From a checkpoint of a small transformer trained on Wikipedia.
Size: 9 layers, width 384, MLP 2048 SwiGLU.
Each number is 128 + 32 x the weight over its row's rms, rounded and kept within 0 to 255. Layers, rows and columns count from 0. Numbers have three digits each. The size before them is the row's rms in percent of the matrix's.

# up: layer 2 MLP up, 2048x384, rms 0.086, rows 1499-1584, columns 288-335
# down: layer 2 MLP down (transposed), 2048x384, rms 0.0345, rows 1499-1584, columns 288-335
# gate: layer 2 MLP gate, 2048x384, rms 0.0822, rows 1500-1584, columns 288-335
up1499 111:154125104048130145105102118138116144176107076162131101116122063149103194107195155115114171199138161155083122141182140146117203128136111171124120
down1499 105:171156140091172133107137158127142174146092110139154098187110141153161129106144104141101103137141169152151169101127100101107143094121105151108102
gate1500 097:149081110196112140145108161110156124190180118150179143094166139143107049119107200110096127114093133192169143133122176090112123148143136147134086
up1500 107:048121110148136166086143156157120105179089143176078142120061137135122123131131188069150102147131119130170104130044090112157090136136138104119213
down1500 106:190083128197158166170117150109109129139134118128130105083144171109112096063105138151122094136122129101080098058091154120163092142134151083133138
gate1501 100:140086165065134177158085186149183145089127127119128128069071112100068070113121151067159142161091099152156070144112149152096143099079029131159088
up1501 096:106133111115138103134189119055095115128157142159116164165178169123176121129086059134073100106180120121082148156130133139170118082162116113100165
down1501 098:155110109100075152200118120155171144047119156107036124071100077102050097107147149116125082113068146122113102111107115144081146126073069156180080
gate1502 099:136138102123123144124142115094123145160094115139098158155186128109128072106041054039135104099136104093142158079134175231111133109106111178126138
up1502 099:154115193141151171145142164135120124130111162138114127142124133145148080153004098103122067118143110151126138105108134172091136160131112116112125
down1502 100:099138109095111130132110134167107144112148132134133108127056091167129180131158178163147172096116169137097131166089080041108108118158141080122131
gate1503 107:104142121109129102093162115127128118212072143183088114101086178070142128116095149106124100172150100115108095144139153181147079113189155133170193
up1503 101:119083109125125130144084070157140072092088133086121115143118144111099119101139152108130161079111114191153066138118145166144118093060140135132134
down1503 100:173161107136105124150142060102119161098217140146158207108096108075107180162180087177080084151065145179118126095065124085089143147165133129101122
gate1504 103:122130139143149094172112119135159150140131163146171110162078123159109119152169104168092156059174091128094111050146106036132110105208163081137116
up1504 100:097114138128142131101156090152130148121153077132113139073153171089185122121061136118109103166106170104149135152153176208127093137048086130141130
down1504 099:105141067121161127098123070132128142097110115141109142176108115130152182171167142161147128084152106204105087116140097040142180136201105122113123
gate1505 095:120152121166111117157139120079194108084184063125145130133133088086103083150121103164076155131074097073129124128144084171120093106140145087118129
up1505 097:110097071177139146178071112072100088135186124140122059161199051104104081085128137096070109151130080110143117134141079179152137175145097147167101
down1505 095:187196143126099140109122108165170141120095097101153188093076205152182104176137109133172117105129140149088169109078163108068130108091202102060161
gate1506 098:123114115133116074111157141180090153155149084071092135122155097190135137098107110069087096118125142111118144102149149136131126088094130119073163
up1506 103:140155105199143134103139077120114124101136090146099129170127165147129140105061226115129119144136128172191198108144142171167133103122145139102185
down1506 104:127150092186087193113130152124134088095077134125100136130135151059095009169136148158137141133179130152135161171160146196136134101189075147193043
gate1507 096:139142105120145100170079150115064093151135152088112100115107150096138172154079122112182191156110123095132101083126145088109132145171105146136086
up1507 100:142122134131082131132131108115125119105112142092127129117080162140102138157106146133179122074116063136148164125124152158176140099146135127109134
down1507 099:124153163154193157192052147119179180124125117176127112115151081140108089121111109150082150102123175116130069121112111106112085098096135111137112
gate1508 103:086137115077118149100126142120113125130173086139092093171102166123181128172118095121132188092129131095111084164166144101149167141148069123125078
up1508 099:105167107104090191116174136161109130167137104178084106108128123137122143173114100133138142115166102078122055190127139106133170174154105158151127
down1508 105:115096132094134089129134123101122178077150125136172093125149202054160138101137158107116137188120116109122126114148123095130125145079176203104220
gate1509 103:098105162159129195151134170177159165179119152140068079091130103138153123117124167097132125085122131080106165196154146169094071113147097117138180
up1509 101:111187113137131125098113133208144101152162088150073122098140071113079171100144125160082164146134134153180079166121192086102115101088153094177071
down1509 103:113100142121230159156134162064197156144097168112148108102089114152172107173118117058114115070149146135059160147112079181120132108132090090112161
gate1510 104:081117085160111074173189076122151137135163146152155117181067137160118153136099086096150086135067143094170121056107129102141125141126104083125189
up1510 111:107112106148138119130148106140211100120069148209169126144092151135116079151133102132176110119162159109132163129116058112108169107120115167142152
down1510 101:138102130170135156107126116106183158092143118175102090152140153173106149107069143174138182088155089151103151146169133142177125118168182128114082
gate1511 104:127125128136099132129116095129148140127134134172126138140142149151095122137138108111174118092047140138133141135119106106164099102200137150181114
up1511 098:168147121173125161105139191153158188113154104213126146113138108160142105158182117131171096125076108164122058120138183077160163163125119134076071
down1511 101:145085152122150184175122095140083082148129128123125122116102136136143137126115167069089101113142121080112135174099122153106097126115144124145168
gate1512 099:153121082100129135094133132067114203111138148113146128135117173142130113142117160115203162099114106123172103118106184091104154099106128132133143
up1512 092:108097120137157088084104156064066107111087100100145150160148127150183135127116129167199121088054175124110125152126112067130133177150093129139099
down1512 096:143161089109051137147107151128157140128139140141079135102150158112097087125126118108112141081166093139158117105150159109129113082134127145100167
gate1513 099:127140150166169119163176106169199145142150147189125100130172165136079029123168060082128087156152080107127184141103142117155165142146136159143109
up1513 101:069106143117113142142147124175174167081111153158121120114099163129124056165126167058092138129142126112130126161140109094195172135171079196142062
down1513 103:156169120123127118118078141066098123132135134068160170124149094124168228121131150192118121128169112128138093155131129144085109099054146129144157
gate1514 093:041133123169164067097120128074120073106115109112135109144146131136082127089104188087120121183136163109081124129112153083103139140251137162153099
up1514 095:102110114178112109084144157094099165138102145055158105134106160151091155099163142140093160137080122083090110125158124144135111124090108147133099
down1514 091:177197140082176117159101096166127121146127138210076144093157103124187151162064057130091123218118091141175163122151161162139129146119089068157137
gate1515 101:117109103150116173156120088098071103136146139189112155098135099107051109163221169162065137078141142150118111204089144152130120159148182194151130
up1515 088:110150124141173078121095145166122128114137108147142101165152119146149067130095106080122108116110118124153134111162115116096142112086068096158088
down1515 097:112124116094115105125124101099133126124101131188134130079151108105078062155153154142103129077173155126157151158113150122145157129134110167127098
gate1516 100:117125173169125157110159138088055092150126131084099157083037111138134156149101122119144189222143094120124149093136140197031119110077136121089115
up1516 106:095095201162140134118155108097168176181141118185127122169135138149110074087104167127048069122161148108132108174099139139117092132144158117155165
down1516 107:120072156122216100074079118157102156033129140096112129107148140095107126085152086191146157200126146178136164102148143161110136140092087140114121
gate1517 090:100181185065104095142106131072127077112098124146161092129103161149136108045115170083126114091121131159129111093120065134127050136182196095089080
up1517 109:120157203100129143122112104129119074082114067069104124092116139097126130089142106068137154150107184156138109138159152110134095143189178148093148
down1517 102:161167196158179160123133170153130106091140097087094157142087126115116124195096068125144123088146174118155099099117155100046146111112106169110149
gate1518 102:111151117083072144124122096104120148057085113083100104141095162060155157128177126133076183222082151143173101148183131146113112096086157140091150
up1518 097:144080124150133122082099107136110158059148072070086146101130137129137220088097094138119124113161116093119116141118146149061146083153159140177165
down1518 100:114124172166204070132175109131143129246163133140172122099127150178036152129107125182152076120186154079106127106121083159148103156196123160120104
gate1519 092:134157137148085101160141090175087131090109130165146103119048143184218210105147106124106133092131139142161146098136111084129113090167121146169164
up1519 098:091128106150129185086102125131152116101133074113076068155150124076057044175100106156164127143101150142114121151133116164144169131102125056048075
down1519 094:058151101119110164146128138140103146129116072143064119142081105148186131106140121093109161123134159160187154170142116087139076123125141122098138
gate1520 090:119139198144090139111147098152141105126154136190163074155106118135147108203132121098062124082162153154096138090134089082107131166085115149095101
up1520 103:113150146156134114098215114097126136142117099151124142114114059112119123122093077099120141116146142152146154051108141086133142097132106096131138
down1520 102:066098126103172147104156147149183114130169109141167113104074133151114150075079129112159151082117044147079128115080161127132120115188135185154152
gate1521 101:109114162125171092124089196112123136144157159097090117141156145130157138063163130071098023092071129126131156133063119156106149130119120143156135
up1521 092:062176081100091178079125091138096127114103107104063134174112119106140129095103215127109099105114062164131129061044098117124130110061135128101151
down1521 098:124112144117081131170172073140142133122122098138175078079111093150129140168121113186155205183168135122102096110190145116109127135163175119083134
gate1522 096:118160149123086122156164116131060120165128123098221090115168154119089135116190170064133155083115147147173123112148192143135053138116170183107154
up1522 107:107075069109149140183124117160104143149131078155106112118111155174171158152136131128101173131119167091205171091129111122133127196150118156131151
down1522 107:160141140124095145123104138126120077094138150113161137141124134109162110078126182110145190096149112124188126116122120107114101173108135128119144
gate1523 098:183147081094102165169121121151191155132125162114099121146172168151084206150157145103146129059117045078144108135150118154169160118172116162123148
up1523 100:139101190106079156084064112160111082128174136123117135118118047052113165135117103170124201189109178106098151199109081108148099125139129133095123
down1523 094:165165089147156097209113145102183194145097114152135105125182177183149080130139132080120091140132116166152119078170170166130137142109124149126140
gate1524 099:154125168138114135146093091099088156088163051128131143129120120127102110154133134104121163184184116128170095103143090097151221122124107077150191
up1524 106:193066128108127099115123077094132089171177024162177182106174138111123141129125080130167120144103092135101114119168156167128167052167135164104137
down1524 100:166172096160076146130118118133089144132128113180123152115119103135084217165118187089120145096166112122168082124208068099185116122092138104178143
gate1525 099:115165096080089208121118083097140150182164171105147113079102103098129158097119155134106130202096158102095163120105154175209144119156146123181125
up1525 087:152130183120192111158154091142106083102134166087093156112190155174092138073165154117097123090163102078148076124111044115092133117130146139078176
down1525 093:154149122090083221168147087170170039168135090129144096064084122144199146158136114151117144159074183165127158125132093181167111108125132146211094
gate1526 099:163193140118131147204141061171128174177152114144197076136137139157091139083130119140058135165101142118122106159095186126156168183132132107163088
up1526 104:135169092123126174149070111181092100176175176203113167088133144125110119106117141120097098085112148168109087128137158109109205147148173092085169
down1526 106:156160070168120104100094119151144099121128148143106111148164168175100152151120119119120146089115168082100099147134100129098185164081143152089144
gate1527 093:101113110115135104147119163130118130135091120171145093083085174115157126105121103150158181076135104143128150094127140095136146109161164137140163
up1527 099:085113164160136159136170155139145134135155153087079163090196148180095115180075105159110132154024110127155099136108165137147157105121120099163141
down1527 095:147146141098090107160104140100166088146065101165151126133043119163129138140164142153166105106170096101147085138132105161105108145126141169130101
gate1528 097:068170077110176126107142120154122054173131098095156135126126128123168134127114130066122196137093117221103122102115150147150038129207112071139122
up1528 103:140161124090137101144128143095114180126130134109131054147136076110114049162128123163103148093135192063153157085077129164106158158079138186134126
down1528 104:104110127139083117182136147134166185203124100097115102100161120109163119104125131065131119092097080096127118151135114159162057122121101151142130
gate1529 104:087158109145147099113127140148129117087117094132117124165152181061202143192106082177178079113126117153180104096116121082111129154088175122114147
up1529 095:192122117065094154157141147117146110131131142130123134126122087182140113097194107092077166146107108120102137113115113115163124052150104098111112
down1529 095:148168109082183108106130131129071116142095116175139100133168162080143165181051116130197132196117153121148112176173087093130105154094181127148146
gate1530 108:105116107123174080185107154140180087155146109134130124165170185157168113160134106177124145125060150119083117149161071125115176189108064150122163
up1530 097:143116144168069149094154141165185168146124099189116132153125096094145128101120113127108080147142081094155212141146157098132147182142089154168168
down1530 097:159139129116200064174111133161169081124114157112117175143117188120154160142175173139168135090056171086125127159068106151128157104058139121097098
gate1531 104:208120127118099146172110141170138178128124172094178144095129115141159151078166109165052134107113067131156158126115167188151079142116117153088121
up1531 086:113122109077159158078098089107061038162109107155110057102139174168143086179101108118143132168152141130151173150162106112102138122146075100088144
down1531 088:182110135119081132188126156135133143138169182123194150113076100150140156094151109184084138127137097143129155101109153168144087136106157149108134
gate1532 099:143138122171176126113100140130119147138094123159140177119157131112132124142104095101163088084162081182148113187135161180172145177150138158149125
up1532 095:129157153096226148170160096101208116125068073154153145117099105117104171085177127129095196095165119172114089125093075097122147136121128131127146
down1532 098:123152109155113086117105160113096183168153156125156174155174157092118114133132141111146084059125164158148101174112140132159167150138144176130081
gate1533 109:117222119146194141195118071121095118174142074171153164117143078086158179099118082179093218155166161113118107126109162109144142095135115162124114
up1533 098:118174103153097150119076142144153112178119063145146159171154146093113144114115104142122174118135108044107075114111160157159182168149090135156135
down1533 101:178135106117134155124151119076178150086114188091138107133042157157147112140144182139132106157171127140166099079167108101081137133145177137101109
gate1534 103:156184089076157154122077085137165107165166093129121158129177149081134119138129116100050099171191091119127155115128098098121114106151108145120169
up1534 095:141143134072139148111127049118088164122159118101169170145147089133194124188166111142135130149210107119170127130151068084134113088153159144043162
down1534 100:128068121142115111141167151124108139095123127088136081142026121188106191130098170157155156122101114109127127127074172123129124176109112086148110
gate1535 095:175060096101125100136149157128131130135152102132132135173107152096097123108097090162165121184140080109065109039146087097103130077139172076116135
up1535 106:153122142196124153129107089112123149119136145134161152165076169147139113132110153135086109113059126122192108148145146130175140124127134160119190
down1535 097:141083166129060119108118140114105154129176122130133131182150149179101090148107133154094108121112089126140131076128113102166146121132160101132148
gate1536 095:135143107097175162059175130126103136114153122130155099098125119115136129094125074157150148093201134084142162105124169105108195119111100120156166
up1536 102:160185111138133154132111118152086143126110118118133104100136129124133094146081128122134160099149143124104144092109113085130171126135136084141116
down1536 098:164103078100144096096104118139195188071147113119144116149184143092129180129125160128196155068150118109161104110108184144095045115193134130106125
gate1537 103:115113165131117155126177124136114139063189170126103161105152125151125095075120139178096186156135154163085108084147070141139109136163156134118085
up1537 096:162161153149164104077134137093133131144077144137132077147137121085136121127137127113181075094146076119146179180114144147099127141090098110106176
down1537 095:143085175137124134146179130138123154074203152111092134111148120107137121076129130159113175184124183153107164120189088136143114120192134116132117
gate1538 097:138178181104144152153133091127167127121101147134159124144129172123213155156090172132132186145159088069145140148115125125119163154128084089160148
up1538 092:084105130097215097147177177148106114141060074132089120109105136098194158113102122080124173158122180132140127141152108126102113133108137082092094
down1538 095:149155161179117151076024099111109093138159150117196096157170114126120092112153189186120092138104069173142076085143116110120161140138121180129131
gate1539 093:128137104117102090063094166079132136158123138104150114166155114148137193137095119171184160152151108090128154164077118053150106146167129140106067
up1539 089:106075073126112121163157132153130097110119101120108131126132153124102086117137120064109116086102147167123079094130163178158146117093160076129165
down1539 091:159164110148123145137097108092050154170136093142129139146100092100097169123086165131114163173153123155189142143155148119141143163077125156119126
gate1540 098:204054137048165112169100152124164121085110098135114137153087143117165117144120116087168096160050147118159173100126151115128153109098096163107101
up1540 115:103087096177136097210047110143169119167132125162136165157070138171128108176112120095174077108108135117135160107096104108092108139149092114098130
down1540 102:098169083201106104112072104128073092119152148192174215160068106134110145184103099127081102041066203077135121108171151137107122107144081144135128
gate1541 105:112085084110091186106120122111163106115047153130091147119149153175161157083151100099141156161024135113219129118085188118128156059152142169142107
up1541 093:131104061109090183109147065124184108039097133186148142137106169140125145134169121114162075163073150127137112125126137093162108114112088101158156
down1541 097:131167170168161068170142141121108130131189108139147112148111127105084129145136182177135121106167093187044091131137098145101094159153117132092164
gate1542 102:103086147100131060168106185162119153128121136119111105174096169172119124123123151179157171141087108206141137156129180145114137126103109108083140
up1542 103:092209103171136133104146155148097112147197180131135142129063207161102139126172150155127117146086119160157115159174161132139122112143123073119118
down1542 105:108140115151157184094129098108188101190131164130142112100173080139135122097122125154092042103131110121073085123061125145123116085131131124155120
gate1543 100:186131149107162150159088140143136151163148169192137142102147140101151082214074151160058108123081147198100121109142102114142116159107124107110134
up1543 096:157143121094159121169107169186183085149182161156146076071201121151115144182145152139107105130082118139077146134142147133123181132090097159128155
down1543 102:130131106120110095125156094152144113150150122082088140144133139160100251103137125121137173089127147050105144105126168169138169164139119173126100
gate1544 101:167170122172143137117117137130145172083164124118134079126168075104109123110209143152156144120117137182133127166158115107143107125070130104105133
up1544 091:119154123087090137148126157153152140100147067106126150188141123069088073149171166105101171156116069147124183140112063131146145102101135142186098
down1544 097:094068154085148171130134100137136125184106167156103091125136160166176159128065043122168093162176176077126141140159136126111114063161108164104113
gate1545 106:141193083119133142146163117099122106130122111131181060159153101108130093133113149074144098190135138164119093121152187141092128114189106180040183
up1545 106:106122168101135087158124079148103091075116112088090113159136130155141103150141122155135148108112177157133153151128115100130150155164158046118113
down1545 102:108124140131137110144109131114048163135205104100154207122149145142104068118126133173108160118162152154159147095135120175141062162151105051145132
gate1546 103:125098117108139157113150128110133128122102127197126129132117156119072152146164055048127087130104119095120150101117146130123049144088139125061117
up1546 098:150113089132100125115117100054171107151100105152127085089085143120070068167131135135136100201148101132125173149168109150143099124044123176140159
down1546 105:074145177188105103162064123138150161179137092116114128074111088157173149147095194175120172097145160136132132152138114087167179063197161147172162
gate1547 094:101126092120139107092125148173125144127169066182122157106118111155125118098126167185176072165095151184078115154151143100080144132133150120111106
up1547 098:143159168088132116136153126110132120111140110116101134193196106105157106114114114099114126070152121158144173140142112165143124137124139142193131
down1547 099:126120095159165140125094118171143139158084134192156113092070157139114135104144136143124111131103131153091114152110116070097112114145126117053126
gate1548 105:114081124088159123113085137105133134151119149113089134106037118190178096157116194100153128119143169078129094092125122110084161164105049058143137
up1548 101:091146126132107051147117081150071031122106166141194118099183192125104135135103061120126160115112122220170163155136155071088088097146131110123146
down1548 101:119126066125162135072149165089170169104128136096113137143118098114150085039074122094093136102133098104137124080150132126131181131061171130163166
gate1549 103:112162159103152172145117167192103140140136112119206127079203175112091099160148119072134093138136142162109110123165165178124138174134119161134189
up1549 107:099127049128123069149052128092147114111143128144100101200091137171140137113152085113118125089140142127198169143065104085138134148151122113089090
down1549 107:163148095087147132168105157168131089139152104120125133133141137173141081137121120135103162129155106141088082133136153147109128117188212092172108
gate1550 108:116110140126162150189108129143177146138102140129131194151152126104121114110118118131085144113142122110122180137129121172109157112122149143113147
up1550 117:111108078139156135097164092130127157164149136149111104165118169121134136123062142148105115121114123117075103093116109107180095114150051152170128
down1550 111:133190093185129073114152156121117158067150073082161128178178098167153114145144194129132091143105086064114071105136178138085164102200118127224071
gate1551 098:094091088130143098094134120111125181121125119169142167096138095118159117118112087162130135095114109097150084182191121127116172115120131100109139
up1551 098:133114071123111135117129109105072091132191119070150083107140124109142110139131119116131136149146196130055135116086187182138103119073106115114137
down1551 097:120132101115117142144114121127192121121079165094097135146109091141086129134128078178085157137188084097085155120103090161158153149150126185094109
gate1552 104:182134173152107142118122142088148147143150144085151119090137085167094161150095220117144093121102121193139168128066132103099146154137137120167103
up1552 090:147100197096095139068188125099127140187122165137157057121093139164139117118114095147094126126141081139099139109145143110083172108091061104125140
down1552 097:158130116140116140110142101120127089162068161090150149087139126177119068146143092123156106118124132207154175094120121094160172197133150169177181
gate1553 099:101110177163153106131089139069147104136115143119085116038164157135121150197128076111125191187084143104131149111111121147078151145148075119148140
up1553 096:161116108144139114203151173094132145124095136078197112158151075178120195089084110125134181168151119116147094174093109105114074091101106137075142
down1553 095:088115167129155148106093116174127114088127109152088158054150170054141076180160111154139092096117149131106140073163189148093166147152147098188107
gate1554 104:109152093105094126100129116088090076119147140106116155152205085126165019109104122159053138085128139103144101136093118135171176168124113090130092
up1554 111:118140114128154152120098081126097092120141141108107070087159144103160068165139126156081091125155086115122126103090138152167180145112127112148074
down1554 108:211145126159124110164119092152143118123144115115095107053104091085106123131132140120125171141147104099135135136205118060176129178136131145111123
gate1555 101:140114108102077164114128189102130097167117093161159136083114103124185155118118138125146196123104143186130133085181176131144144103122075124118093
up1555 098:114117102111089152054143073126144098100151108123179124124096106135147087102123151113095205148064157098122101146113138191116099073118126139124121
down1555 098:078120131154129108144143145123143169126168140141058120141160109129152123109121127138126032133190075116087192132124114073125129185156149165102140
gate1556 099:127119122165148095163146104153117145079121158136059136162113093073163132122145164174141129112141131089102201176153122155164166174130111114133082
up1556 099:115130154097094152106193093144113147175156119124177125132139136193077169078100115073137104111125093126205102121092135101135137126136054138141128
down1556 090:155095093174151099153183136130095084103127154146094166147133114115136158151144167187174120102101153088056187182144151146141164152159122160151137
gate1557 098:100151103120167130104150127109139118108159079142123152108115186107155204135158064148115125107121107127121121124166131120119078133098125141211068
up1557 107:145145118140147091142122137088139127171093134151130124115171116134094118161141115141127205072136132100069141142150090124195100164136094111083159
down1557 106:159136123142136208102108162079149089116193065181113128205187083119135086091102141190148197129123140144121167145147070091172116168117096107112109
gate1558 097:100122142138146136105115154155059071126117102104139125130109082063128105101121133148096102127093153137157082157143143117128113130140167111115125
up1558 088:132112145118149112133176109147174145134133156119143148134122160159149143149142117124158178120098144149134166107078152113135126179125142157089113
down1558 094:125153115167122131091098172123092083117139132145115144137156102077131088111093150133104080120088128142085084182132159141109107093115132136114171
gate1559 106:162123136178124076147140134109188146142151128139174109196144153125221118096130120094089054149080155177118137110144123110123149130130143142134178
up1559 104:089144097195168117111196147166124101092144095120119111138143152129133129096153133172098093155180101113105139139148141134093179114115201159062184
down1559 100:107142062168078137111127124143151118123182096109104135081164122080081092183051110092166152084131073169104120118150146137124136123113151122122125
gate1560 104:128157150158156055121135161127118106094150124125090129119128122110141102167097097147115152149147138101058053064067096137124174170155051065155085
up1560 095:083109119134106114137131163123129134123076104140062171198126107164096101116138088089150113131175097129094109107126114130156194130079115026152141
down1560 096:124167063190133117117097121169094086081173101135186118150148122138142155135134155114117119127113079073156179145125097090084126125164134128117106
gate1561 095:159109112153141103164127157046088106107160110133147084169108179156138158161132133127094124095123086110118103092116146139112120178108110099045140
up1561 116:087141153076136107168123183184153168188122118083151132122160111160129158088090106078112106190164142146133158151153096154118110110116119150158145
down1561 109:063129131196139118201105132087150141177139120123163109113095132082091220176115109147128116141175094127077135091124083194128125139156112144107142
gate1562 094:090153064089112167098094140100083075149175067094075147146112143123170160075114115160134168140112151102072094116100097090156173149128159118124120
up1562 100:140110185155181057113124153150171118115119162143154124154136132140100118135124122102130070098104132099154126147162167222107132088095104191139117
down1562 100:147157074123121088143102140163131160130153064096124133164174145203160187066122093141117168095119099121090129138127087111164113137104116158151110
gate1563 102:098102134177125089120135139154178146098115197187083105129187147115110130076178080113211132153148125130099101125168087129176226126132093139169127
up1563 101:113168118136090150172122158115174138121103109088101123107109071126116191122146101118148104110109117165070040140171115120084117136073176136149147
down1563 100:100148143125132142125145124149129081124149113130139135109125114102125121142093197185118135176143136078155164138118131116152119129191139148126111
gate1564 095:147139144146129133104101173127121093120092137125133117127077095144099162124107129141096048165076120125145125078098091150123097129134123120172114
up1564 092:147154106117124134153118136114152089153124125150124094177142147140139179114156102161136145070142107108168116128162133088134171113107087069144179
down1564 094:132112147180155184064125139159049167122154130152112159140093125156093124166150126135150114176155116151175174107064128165096129126139142167104126
gate1565 101:134200128122110111131134117070178149144076167159108141150143100211099123143162144076134144117145107190168138092127132131141144134184197127109102
up1565 095:075161147134143126073160144113111086129172137136135153120122157138082121198154113142074163112186118096069067117109089132146088102135175173126169
down1565 101:193211092127213137188135075112178131143064159135123149115113166102123167136120134142153152090148065175158131152093126168089178077118146125166132
gate1566 102:122142156128174139110127110139126172114137120145183165137116127118170127160103079199127170156115146131087098099137127142148142137133137133071164
up1566 100:083201094153067153075108140149154101190128125148100146162143126118144127133183194135090128135129128131108149135146151133091120189144102134142090
down1566 101:150153111137102122143104160155112141122141138097185143110095106212130141115134099154102109182098127147101128115143126154167175169110117091106106
gate1567 103:140179112162149127120186186155163106147113097139158148132064104151120115143087106152139160149150115153102111168161158133107114122111109144100164
up1567 097:106102094153082118112111137115088139084110130180177122099154134136068143139089057140202152150106160120115115153130114192136078181132087124105147
down1567 099:158146141110155147137166154169181143117080108125095170123149132108145110216134069158112130054152135141085127130123164149094182126080118152122152
gate1568 097:086146156147146146114143132132112077150125132115213122143099136095127094149114150132134149124158136144111151072093143159084054124118102171153132
up1568 100:197130123157150096114116115122131189117069150140132140116138144140135179084140134111106112117123112153146087119104136123063094114078133206099141
down1568 103:131167106089138120117137076109110128148139113098140115061076149136159166112152141104190149112148106130152135076132082094180138164165107124146145
gate1569 099:153123097143137108149058151173133100078140103132136098194069137113126121177173141121117074111104086086145153174131138115097195116075139142117130
up1569 098:114121158077140204142137142166096172101134138122154114125125082058108099153131070125139110133136139145146108107155086129094116132112089160084147
down1569 098:144085078132079128117129120146123094112111124131101097139146155160155097091154180141090109191127163082132145203078159125148138102149161174138158
gate1570 098:189103124162202190068154195085095125197138071158082151151130136174188111128100084151142078123137094118158176103090047133108101187117101098112091
up1570 094:127095139078150111115099104140078164173118161125090136146154103168172178103156152158108144140137076128126208156086135132117133064024138103201125
down1570 103:221130109072201123098120154123091117150071088112114174148155153185154120093097096127185119164184111160101164112141122179156118180084152087123121
gate1571 106:084154176115110139134123139165158077140122150102136092145153172110105078150063071130070104139100175158182155062157153139151090150082153125133093
up1571 098:153148149100105127145139165087084144169105043063124115133143051129157183167167166160098166133168103090115148153145093074149051156129127151134197
down1571 100:093146138162127131134115127150112068118129111123120148133140184115101101130114082127085113143096119116117123067147166132179120120121123147130094
gate1572 105:195098165157105145071093118077119121182148066048150167089080130132178123178158130209128148114132117140180158092178108087099096107122075137110139
up1572 101:125141138127083140123123118168081135131095086065120104122082101096175150215188179163113168135084127139198162145121132105118121120086134141148156
down1572 102:117105175128092189145177129220183153091113100172157091085121177112118079118128069102151119109153107084104158100057122127194124192172142110108117
gate1573 100:095122140099102094087125015099093127183125130114120150160097162118107127171096117151131151081137078137137090084165172120168153126087096122173085
up1573 090:114148127080081145081132111130161138123144144105156131144085108162063147113117153114170120151199113141129122145180191090166104155148095136147143
down1573 098:202138099116167148163187178189163128114157112123137099123127073160142175110183136135076105153149154062107135159073094130084099184177160137105145
gate1574 097:120128148126112177122148054118110165090069091091108161213177120107157117130142113088093107141107100165167179118128097147076127143165114100090089
up1574 099:098096103120116155084128110184118176104174126108135127167147126175111123149143137091157154116177110106172131120107155166179111083135113115091067
down1574 098:167151108135084145209094140173103060131148154137131103058095174156105133175162133152106168176118138104086136183080141042124129093098136168113101
gate1575 102:073136139114139114075107096153070164097125122171131163095141146122155182083164095185165166132168141140161156121158114146163112163093084177149112
up1575 090:132161106105146155144138186141121131182068112136133161125092128103093120146165132156099147167077130128078136189185111127131081117137152117160150
down1575 090:132110141129088146145098103094177145076155124093095135089189114140123143182106135084095132136114104136080099098107116166127139107152085106072109
gate1576 104:128137096126107155109097118101124084060154125112131097141219120124151145138089117115091135144084143046161139165076174168137139151103069134187115
up1576 104:103111146102137069146125143144121128187096137143116153085141113118159133106171151148116100206137150141134143089094086095116170159102092184110131
down1576 104:158180201094129142124118124125160101138116124131127144133153136136143111088099094087149135160105080158161111131160119152166119120156164138097129
gate1577 101:093151136130112203126142102138170186176155042167182160142106110122174138179167138119091145119032065092167089138124124136133146153120172123167122
up1577 100:122139061122118045167193113127119150092077114205094164119071138097148124124086131197069119114143152096105089142134162166125124148141137101186142
down1577 104:197100044166157124130140114138143156146151142098141115118181086172123142142148060074128142144073099122154133135120116185127095168178175109139116
gate1578 099:107137097071154142088168166110124107103135089097113102107090158168174168147069077150080168108120110166097083091177100171101088167122111137085127
up1578 092:057232127158151167073114090159154115076135138109127126085139127131129121203132149134144158129169126115116114138153084194098158129137191155159097
down1578 099:119124162150152149159071146153152163138185148183097140162176152092114104121073095139027150177187119096188094127112182135092183147103125150089157
gate1579 102:099147147162065050101170102103094103098148165163129171127152096154126113089122106109083121122068158118119128118076093134177121123120106082106133
up1579 114:167142147112174128100155124108104125082158097126174049101162171117088176148158181092093156170142111108170113101160165140170122097114143128138092
down1579 107:050186114110139109108082076116145112128155111080069086153111162102124143176158175156134097153086158126221102130069094093155106131118147129113115
gate1580 104:073165113160181133147156124111073155118132152159125149154196107123103105062147122154148109101069177122085110173177130123143055130123101064142152
up1580 107:113131123117155100106141152084110149134127113134137123182110086152144105120121164142163086126149113138112134119092153170185084161087203150078103
down1580 105:099151168144063127146170131131109064211135123153113149160108102143137106113100069126156095051067122141131128078123087083102127141179214100115130
gate1581 103:148096101132080118076118134128135151135121067153085180115124081139152137169138139122124065162139133099152165124107085126065107098129075106114095
up1581 092:147159089147063164145136162094160096162145150141144095177120131058171171118162116176136034207150131138197121077080144106068150046196116136106157
down1581 097:100170132154182148180127112107107092111134127126170098191142141115128133109068088141119161150112143126153087113115146123148107105120114153164094
gate1582 100:072106074175085114134087140058155138156134100163097088105162148119102106126127168114091157117054111099113122122109128096117191171162117110147138
up1582 106:085179107076043179145139153179144128174128115217081062121149100161101091168189121081129138091107166160138083153123161141137134120126122088057150
down1582 105:142054090165173127204169072105104161125118140083174161123118176152085178110094153189092101140114090131153117132109108101096134165123203161213168
gate1583 087:130112111149108088137154105156140144154120110151151128149120185059109145106152115141132148057103135075168132095176130075128117124120175110128119
up1583 089:191058101112176179102143143087139117134150153141103112144120141115147068148120101111166107147108061141104132114149120212081165135113105128117108
down1583 088:109149167117122143135122091109099163163098103075133095121116154165098162105172136152098187082128163144155163128101131113110075152137158163127179
gate1584 101:131118164105180179108107139125123112104098136172170077101134170153149159132175129161106117128116108168116069123122122202066156142176154156096120
up1584 094:124078127104128139125180102130115176171129139089118126165117121136141123126109096133147174116138185084081104110097141122168084102105136130108167
down1584 098:168122167107122151133052118114150082066094137105166076108134130163134131146149146166151144087153130173150150181108147151059150160135106078118089